config.toml
n_kv_head = 2
d_mlp = 192
norm_eps = 1e-05
init = "uniform"
init_std_down = 0.00675
lr_mult_down = 0.7
beta1 = 0.95
batch_tokens = [8192, 16384, 32768]
Each number is 128 + 24 x the weight over its row's rms, rounded and kept within 0 to 255. Layers, rows and columns count from 0. Numbers have three digits each. The size before them is the row's rms in percent of the matrix's.

# layer 3 attention key, 64x64, rms 0.213, rows 22-63, columns 0-63
084:149153104156132106175157105113151094123136126127115150139136124149140145076079137126122130135125105125125137090146126128104098111112151084159135085159107158123148186137113136162082129121152095
088:175126090165172108149122166137152118109123098143110121140101103152147124151173153139151158121143173160132088153165158145132104136127137133156171127128130116127156116121169130118131085132166127
096:098101124168123104136134129135152093155150150102113150111116156156125113142112116200129111111158087155208091128137151120133139129138133126116113136118111087132093139144122103109131103156154138
103:145143078144098101153163123145110144132104128109142152132137100190167123100091129129111119111126123153138143144122100089165108119102076137155099148139130096104121142159178130140114118089118130
108:146114170130111097129117106154166143131136142112128119107125121082150156115159143155118184125165122121122100155119169173109145152147112143141129145150176140140122118156090196105134111148123127
086:115101117136113098134143138143136096123108138128128182165122147137083129130130101058125150148141156132148139092162178120126104130133110145132115146139147094089114131137172127062151118106124137
099:104140097150105137140146140163109128123149117120118168127199107115124149166124137144092128108117112102104149159133100176131140100173123114114169108100146122133130094156111122099095109103150164
084:107097110082134121118163100119144138155132142136062133122121144136161121130120158100098118131100148111137152127130148079087135101153111132139089093076128136109143107127110119167135126188141134
082:136179157106170094113137156094110119120149082093114123123115118134120114090140074128123123108145101115158179127132121128118132108123143134135153107136115180124127110090097152135145125081142171
092:149184104106107136155113123150122105128119153103133138116145123137119129150152126153146092085149167101108126078140091115122121087160082118160095098094128137161123133102138082128142136168128119
101:080154105149084099132117113137098142175125101119142130129094116105102130158126090140168123149184102112114162109138109112095123095090132136119085144115117169139137152105142129125163114105123147
090:160118129124149140103131112101140171154099104164143114137153110113164157137140060146134090132118132104137136129148092145137123143159152086154148139132100146120105162110118137190082146143118121
093:122114164138148122147141109101091104156157159138095133147144142151089145112142165115122156108089107103121115164100137127120181203119162123123105114147118148130160143136171108132125134141158139
103:163162159147150117145114123140067131131144082125115154099114132095114159144126175126142136130116137129140155120160104141124099113094134169151104141150124109130164133158121095101186143125082119
079:111092083122139158152129135157129048141141080115112125147122109120103104109090118121093143142159120104161123143141092134157144133121156113156122114135154130092139121129100143163132123156161168
095:150179116113110152101141107140122139074136111123152125128136111138154162145163074096118164127155135169128161144111110147104111151130105143139135099144084108153126103122156100072133140105101127
105:140091153138101112057160125154116126087156143102111114124180137091107116116101089137125129098105120069119145117159111097161129115158114117107158105118106113112124093113143135140131106140129125
106:110145110142113163076123140127148114122158124104090146137116103122146163124112080146111119142154109102087141124141091134124115086148118091082150127115164173105153127121155169163105117116155137
117:122134147118140131171112120112143081084136118165165123111151111160092079099121140153111133135090132106100143090075167122110128122145145150132092112120111141126129113140164114130147153160152173
106:166160115130113150157117105117126114099166117169157102103066135089135146163147135155105105118153155089164143148120107162125113153121097123112096123134165121126127160136122145077133149111117138
105:161133151131135107148097129152103182150135131148137132105152135131112173117173084098157136177140155188101126128144148165111085124096146146144171112129115132148128120126125115102142144142102123
088:148161143138145136144170152137126136122192136166134080134121129164154108159141139122129131124149156130105132136076120101139091122124116136086145124139183119178129164139129128130146108116133184
097:130146140133121115094042064101113124145151116134154126107123120134145126138125085152087091142123147140144133126131152131107130133156123127107170144158135141156113122179091112148161155131136143
098:128086171110144115119080138111136142105107108107129114156184153134160085156114106132108128162173124160127096120117148096165151178132107146116158139125130136133151089149113144124137122156152151
109:156116092129117143117158129120160140109123135103118109115134125107162151122072088100149147142144102162073140136127119091112140131131166104135088112123099170142160110133128090112168154087139153
121:139153117104115102164089134116130152137150126094111134122101152133170143170127190154124113179136125146146113122163103149139107123109102133162093131168164134165136164158118131137122140117136082
093:122065148148129108154111144132138166083108131148111086180151132128117081099111092099131093104124132149111117147106142086132142161168141117143114145080127123117085117136135123120117136146148114
123:175113137124129155141111121132096109071118114124079130090141154131117137137143123190157173143167093175115110161126143157109140118128119122157161151105168131127117155110128118119138132140093138
102:147112131136096134156173132105146113133117160148192112124158134159121130106117107151136138154112108138131155135132106147167104065103122085137120079128114121098103119133096110126154119095132175
104:137113180094102155071129155128111129113103161122131104110113106100154103111123134124117125081118167170128144148111129135181119180126166112148148113129144172133126109109115166120124156145125128
108:145164105163154124108120154134139081115112085134152120147042150139092130138142116105143130124130143136137063135153144117125133156136121092099165114131096133115107127132116150115107141108101162
109:150126155112143113134124089096160144107099115166135125130125068110145149136169158142140118154125145154106068175090099143115156130092126128111107180162132139123138148114113138134123113125168123
124:126148139114148120084112131120165130092132098101099145156091074123107123116122086122150146140162108127141108129148082102086126142105124141104137116130137117133185144090107124134124104109087078
119:141183111052156078106102113133154112086123130126088115114132111109086139128143149101136147167096109155163137146115142155133105121138139152154151146114148134114129108128089141129135139162132142
106:121114108099145165100138115112115122093133147137147142155127139147127158091145109106128116080156070105129168095165147097129135110144101111112132132091132142156079134123111099081115084134124155
113:132063116122142172099127111097175086125112135166148115104130119102098107121131112094120090128122149160129116146159168148154105136123144143143136094117158115126142093124175127158126123140084140
098:103120162122099136134112104096173108128078122126135111072085148127107116076135128111098127102162124091123145093152140157110131147116150128131162125102146171116133117122124115180110148142160141
115:142134154129108111114135127168152131158152114151099123145129133118101135119148142136095145134116140134137123116138178120167160123096166136142117131126099155153132135180164078090171101088144072
111:139141108088102119097117140139151140166167162146086083144122128163161171140140162160161171158153110134133088126134166107111119119168147144124116139125138158119128160126154144139156156151122125
093:131157112146109135151111172110076119140135102141144208115109102110135143121146152112158100144138115110096146123116142147143155133128178145150152099180127152111129165138108126150097136147125156
110:123077135132163097088107150133099169148150150159125132074093137141093105117132124138099113129153154148142130098109149148119117134106137162162106124117146108080129139101101117158175127147146156
114:155139097105095102130104133121126152149117122082111050150146132103145088138165147123145092115121095142103115170152086113142148136128126112140127128083159124114127146112102130125129166165147143